Part of a small language model's weights.
Size: width 256, vocabulary 2048.
Architecture: rotary positions, untied embeddings.
Each number is 128 + 24 x the weight over its row's rms, rounded and kept within 0 to 255. Layers, rows and columns count from 0. The size above them is the row's rms in percent of the matrix's.

# layer 6 MLP down (transposed), 704x256, rms 0.0924, rows 424-440, columns 64-127
size [101 103  94  96  99 102 102 103  95  95 102 100  97 100  99 100 103]
[[118 172 122 130 135 110 119 138 123 170 167 101  91 145 166 127 119 114 120  96 114 174 130 107 162 133 137 196 140 161 146 112 149 148 106 149  74 129 136 124 154 147 109  94 141 124 123 157 130 124  82 141 183 128 137 140 104 119  84 106  60 162 154 155]
 [114 150 104 173 128 112 120 165  81 124 121 144 112 141 112 128 125  96 121 132 132 119 116 161 149 166 116 131  83 147 158 151 136 137 150 105 141 110 119 122 128 145 135 189 119  92 121 130 145  68 144 121 103  91 132 142  86 128 161 118 127 108 138 159]
 [133 117 175 150 132  95 126 111 146  65 128 147 134 181 122 139 119 131 122 171 161 122  99 142 118 125 125 112  91 122 128 154 104  93  87 124 170 155 192 121 137 123 136  83 120 115 115 127 148 157 138 123 157 155 121 129 128 131 108 135  78 128 110 154]
 [127 158  82 125 148  78  79 142 111 177  93 133 130 162 146  80 154 140 118 104 124 159 135 119 156 131 137 165 107 114 117 141 111 116 129  88 146 147 131 108 130 101 115 152 120 152 138 146 122 157 162 100  92 147 116 141 115 105 153 108  93 127 156 146]
 [121 112 152 199 180 126 114  80 128 111 164 132 136 145 130 129 167 165 141 143 131 145 100 183 133 133 132 130 123 105 155  94 108 106 145 135 161 117 163 153 130 161 122 139  94 118 139 119 153  72 110 110 130 129 152 100 136 137 136 156 116 139 175 141]
 [150  97 125 153  58 138 130  96 138 130 150 108 139 142  87 112 144 127 146 140 130  92 112 129  88 150 153 119 116 132 172 143 110 103 133 101 124 144 116 154  84 132 123 114  78 147 132 103  97 126 102 144  94 137 131 128 111 140  83 145 126 118 131 135]
 [115 122 140  70 157 136 135 136 125 120 132 134 143 117 147 130  99 105 141 147 132  90 139 121 167 113 125 188 111 127 141  79 125 105 123  78 121 102 144 132 161 109 146 132 112 123 169 158 148 145 137 117 138 141 127 135 144 118 144 107 131 118 148  96]
 [127 154 104 156 140 114  99 133 117 137 116 113 149 179 102 106 155 125 133 125 134 172  92 110 184 178 129 149 147  99 105 154 136 114 153  98 132 137 122 109 124 139 161 111  93 147 101 139 127 116 191 106 121 116 116 104 102 136 123 146 102 119 143 106]
 [ 86 118 135 147 154 139  64 150 142 101 147  88 135 139 102 131 175 157 124 122 110 130  84 143 106 153 142 120 210 141  97  90 102  96 123 135 108 103 105 120 169 154 144 149 127 110 140 137 126  82 120 131 136 158 166 141 107 128 121  95 127  83  97 142]
 [ 87 140 124 138 113 119  65 103 155 160 111 130 184 159 112 153  82 140 118 124 143 110  96 138 102 155 154 138 144 128 185 114 117  99  85 135 126 136 125 156 117 121 108 135 112 126 144  77 102 130 142 139  72 132 131 136 144 116 160  86 136 114 146  98]
 [119 110  88 125 173 112 128 123 161 133 125 156 139 103 157  88 127  97  89 118 158 174 125 123 100 130 161 154 159  63 130 139 151 166 100 188 108 146 105 110 102 112  74 151 109  84 137 146 125  86 132 163 127 133 160 126 148 159 146 121 149 104 181 156]
 [149 123  60  84 119 129 177 131 107 128  65 115 126  84 134 142 131  84 111 159 121  80 120 140 140 149 151 120  73 144 131 149 143 151 123 134 130 144  92 147 166 167 131 131 125 144 130 155 134 142 133  93 153 165 108 111 139 154 107 115 152 160 111 192]
 [159 158 155 129 134 118 142 110  95 115 176 171 150  94 140 141 123 133 141 132 120 101  81 125 150 164  90 143 135 125 163 107 128 102 119  89 137 129  91 163 120 133 136  81 170 100 146 151 154 123 127 158 106 147 147 103 138 126 123 150 129  86  98 113]
 [127 115 121 137 147 128 113 145 165 153  99 116 122 100  74 156 150 123 110 106  96 161 123 118 115 136 139 128 101 115 128 122 170 139 128 131 102 128 157 135 171 115 108 124 134 174 165 143 138 129 116 106 126  87 163 133 137 152 160 129 138 158  91 132]
 [153 147  94 134 120 158 158 101 121 101 109 140  98 155  79 139 160 157 143 134 117 112 164 102 108 121 123 108 132 109 111 117 123 109 107 127 146 134 156 109 165 184 172 132 149 160 109  97 123 143 100 141 122 123 116 170 120 161  91 167 168 141  88 109]
 [115 119 148  89 108 110  86 114 141 124 124 145 152 127  98 109 147 113 156 132 122 123 134 123 147  98  80 166 120 145  91 131 132  74 132 115 139 138 134 134 122 115 125 155 139 150 136 139 130 120 107 145 107 132 133 145  74  70 143  99 130 110 116 192]
 [128 115 168 109 160 155 162 125 161 113  89 109 124 121  99 132 140 141 128 122 128 134 127 131 124 141 154 129 122 104 102 108 147 163 161 163 132  78 137 161  81 150 203  97 144 111 132 143 117 105  76 110 112 151 104 121 103 119 119 124  94 191 138 119]]
# layer 6 MLP gate, 704x256, rms 0.0959, rows 425-440, columns 64-127
size [102  98  96  97 100 102 101  98  98  99  96  96 102  95 100 102]
[[105 107 153 147 141 129 102 110 120 119 144 105 122 162 133 166 141 137 131 130 111 171 115 130 108 119 130 123 150 128 127 144 154 156 114 118 149  99 104 145 104  91 127 136 113 142 136  77 163  93 158 102 113  78 175 117 154  54 108 133 157  83 112 137]
 [137 125 155  93 134 110 146 120 126 130 149 110 130 113 117 159 121 136 112 142 104 125 150 142 135 141  95 139 109 160 119 105  62 143 115 121  97 102 133 178 123 151  97 139 127 122 153  99 174 129 159 129 170  46 155 137 132  67 138 113 103  96 143  95]
 [ 93 115 131 128 136 118 137 120 166 150 131 125 101 145 130 141 128 108  96 156 132 138 105 138 143 114 118 122  77 103 130 154  73 119 155 126 165  93 153 163 145 143 120 147 114 136 114 109 139 104 109 111 120 135 109 136 133 139 111 103 154 157 100  94]
 [127 148 109 107 107  86 181 112 140 109 132 132 139 158 116 156 139 133 125 117 165 121 123 133 155 122 110 109 176 152 158 103  85 130 123 111 133 127 151 123 109 152 103 129  90 164  83 126 149 142 158 126 154 137 118 134  99 145 160 140 115 115 102 128]
 [142 129 130 164 101 125 147 149 146 113 110  93 159 128 104 115 137 129 125 136 115 174 105 120 137 142 163 111 116 151 135 101 101 151 129 158 119 108 106 102 174 142 167  85 105 123 143  63 118 150 138 132 154 145 127 150 153 108 158 144 121 134 147 174]
 [106 107 131 117 134 161  98 112 151 128 113 148 117 121 157 124 135 118  99 137 123  84 143  77 132 126 182 111 121 114 137 152 120 131 106 131 121  87 160 144 144 122 137 160 101 147 130 144 137 147 140  99 102 117 134 134 125 126  72 119 136 137 118  89]
 [129 161  90  97 120 132 133 158 135 148  94 184  85 108 101 172  98 131 121 139 149 106 154 145 141 124 186 100  87 172  94  90 105 147 141 144 107  85 121 151 161 105 109 147 120 130 114 127 108 130 140 147 145 126 177 111 129 175 138 142 110 137 125 120]
 [143 140 132 122 143 160 143 120 106 103 117 168  99 149 114 159 116 126 160 128 170 102 107 122 139 129 180 143 109 148 137 169  88 146 131  87 128 112  87 167  97 113 143 152 123 124  89 129 135 143 109 131  97 121 128  74 131 183 142 103 187 115 113 114]
 [ 97 162 117 176  84 120 118 118 124 104 117 145 111 120 115 133 130 102 125 166 121 186 106 126 114 115 138 115 132  87 128 123 105  95 143 149 153 119 129 131 133 138 143 115 177 136 119 154 104 173 141 126 110  62 170 124 100 118  59 108  81 133 127 169]
 [122  97 129 113  93 121 133  98 159 136 119 139 158 136 131 139 124  91 136 136  98 126  66 142 115 123 119 105 117 132 162 179  99 129 104 138  82 116 126 103 137 152 121 119 163 164 101 103 150 173 131 121 114 125 122 145 146 126 172 104 176 150 137  94]
 [149 142 138 154 118 120 131 117 103 117 119 144 141 143 126 107 160 156 131 141 164 132 128 152 154 129 101 151 127 132 128  91 160  80 140  91 164 116 127 193 111 135 121 121 154 137 152 143 105 152 102 121 100 104 139 120  95 120 146 127 184 143 125 110]
 [111 190 168 113  72 157 144 105 110 105 128 150 100 143 142 115 172 101 172 124 156 116 126 113 112 118 113 166 118 111 148 127  90  91 133 124 153 147 113 154 145  92 155 124  77  80 103  91 124 125 135 126 126 104 103 145  86 126 122 169 130 142 170 120]
 [151  97 173 143 133 140  99 139  89 163  82 119 150 144 171 133 146 100 164 127  74 109 131 129 150 167 142 134 138 137 127 131 113 115 117 126 120 106  94 153 154 115 154 147 129 112 100 143 145 125 163 134 161 128 105  87 120 166 130 100 111 137 145 112]
 [122 122 154 131 119 127 135  93 155 127  97 129 136 124 112 132 121 107 106 125 120 148  76 114 133 132 137 106 150 167 137 122  91 132 156 159 102 179 130 119 134 110 110 149 159  99 154 141 145 134 130 109 109 131 148 123 104  88  84 129 149 186 120 118]
 [ 93  95 135  94  75 159 110 124 126 125 108 131  97 100 126 104 108 102 155 129 144  99 125 168 101 100 132 128 109 104 133 152 130 124 134 125  85  98 164 138 138 138 140 130 145 121  72  84 117 127  97 135 105 132 119 152 106  88 123 152 167 132 109 146]
 [132 106 106 100 192 130 127 133 123 112 137 157 142  99 128 172 133 127 111 122 131 103 105  99 107 174 105 101 102 118 123 142 151 139  84 142 129 158 171  98 111 123 122 163 170 115 121  96 132 195 125 163 121 124 120 160 110 154 130 114 100 128  89 134]]
# layer 6 MLP up, 704x256, rms 0.0944, rows 425-440, columns 64-127
size [103  97  98  95  99 102 101  94  92  99  97  99  97  95 100 102]
[[107 115 105 127 151 119 102 105 133 151 159 136 143 113 111 178 155 134 107 154 115 141 130 132 111 162 105 130 143 140 130 123 133 118 130 102 172  97  82  87 119 109 112 139 156 134 103  92 117 154 102 106 153 137 141 147 132 143 155 152  99  78 125 139]
 [134 119 144 130 154 129  98 120 140 118 139 158  80 115 144 108 188 135 145 162 151 146 134  95 123 139 149 139 146 163 133 112 137 104 108 159 112 145 124 147 118 130  64 124 172 115 117 106 121 188 126  96 122  98 105 132 110 128 122 141  67 117 154 149]
 [ 83 163  84 120 108  80 137 171 132 140 124 116 123 148 138 144 161 134 132 169 173 149 140 108 116 157 133 126 139 109  96  87 131 136 114 142 117 111  71 180 110 106 130 132 152 154 128 127 141 142 114 115 127 135 145 127 101 139 140 104 120 140  89 135]
 [113 138 119 109 134 160 147  82 146 101 111 131 149 145 112 137 113 131  99 159 132  92 111 133 144 157 134 137 129 108 150  95 141 100 130 151 122 124 130 152 127 142 121 113  68 148 129 123 165  98 128 102 138 146 116 113  82 137 111 158 131 153  90 127]
 [118 143 120 139 180 168 113 107 121 168 113 118 112 139 135 113 162 145 111 122 116 127 151 135 135 153 126 126 121 106 127 119 182 130 170 113 125 133 137 115 140 147 139 123  83 143 100  87 154 142 133  95 122 135  88 164 168 120 139 149 128 156 101 129]
 [151 138  96 119 113 139 170 128 109 154 113 145 122 131 107  96 154 127 153 107 116 140 151 122 153 109  45 152 130 129 129  92 137 107 155 171 128 119 182 138 126 142 147 135 143 124 151 162 178 153 110 131 119  97 120 167 128 144 118 152 138 135  84 179]
 [106 139 114 119 110 123 157 133 109 137 106 125 160 130 126 121 134 121 157 114 117 129 151 174 154 152 164 126 132 114  69 178 131 122 112 182 118 141  98 134  97 129 100 151 122 110 126  92  99 129 116 105 135 104 131 162 134  98 144 151 127 126 127 157]
 [170  84 129  82 140  90 154 124 125 115 117 138 109 148 143 134  93 148 103 131 127 155 124 159 121 138 122 108 113 113 104 146 161 109 136 146 120 139 114 151 123 123 149 175 120 149 124 135 141 143  96 103 126 117 172  99 167 136 151 136 100  66  99 129]
 [129 119 181 158 120  88 167 144  84 122 126 110 159 130 157 102 104 126 153 135 130 135 152 154 177 161 129 114 122 174 141 148 165 125 155 141 133 127 127 142 107 127 146 144 149  92 123 142 110  91  98 118 120 115 101 166 161 132 157 133 161 124 148 103]
 [109 136 117 126 144 118 148 122 166 127 103 122 174 114 113 138  97 106 130 115  68 118 152 119 134 142 165 139 108 135 130 152 118  76  88 134 140 150 124 152 150 126 173 115 146 124 146  91 157 150  84 108 107 164 120 119 146  95 102 103 147 115 175  78]
 [143 134  94 127 155 140 117 172  80 143  94 114 137 120 158 136 148 116  72 140 166 100 130 148 118 162 162 150 103 147 147 107 154 128 149 117 141 147 100 102 117 177 159 156 123 138 156 124  77 132  83 123 116 166 133  83 148 158  90  73 125 168 121 167]
 [148 142 144 103 196 125 126 110 130 150 147 133 171 111 148 189  91 128 152 106 115 129 103 162 161 184 127 120 149 160 121 136 129 151 123 152 127 113 137 118 108 116 116 127  99 116 125 106 101 158  96 160 123 124 137 139 135 135 120 104 153 116 143 166]
 [106  75 153 128 162 114 149 164 136 144  97 112  80 138 127 127 124 137 161 115  87 137 116 111 129  99 111 141 125 152  92 147 153 138  94 139 124 115 144 141 134 116 182 179 143 140 137  68 160  98 161 150 154 137 128 118 125 114  99 120 159 112 123 108]
 [164 120 111 113 175 115 158 109 114 148  98  92 142 132 145 136 101 137 128 164 121 108 106 112 172 145  93  95 144 134 102  97 125 152 108 117 154 119 165 135 117 131 136 116 142 115 135 171 140 128 127 117 106 128 147 132 138  85 144 147 164 139 161 145]
 [101 112 127  89 132 146 101 126 146 125 146  97 123 157 145 129  99 151 117 153 160  93 137 143 118 132  96 123 195 162 119 167 113 116 105 120 113 133 130 144 127 130 152 132 111 122 101 128 117 119 143  98 124 165 100 126 101 156  91 104 155 133 180 110]
 [118 108 177 127 159 154 115 120 153 158  87 129 130  76  90  94 117 105 123  85 111 140 126  69 113 113 113  79 104 107 149 182 104 114 101 142 123 151 125 111 135 122 126 111 108 139 100 132  79 111 137 124 168 133 140 168 121 107 130 123 128  82 142 101]]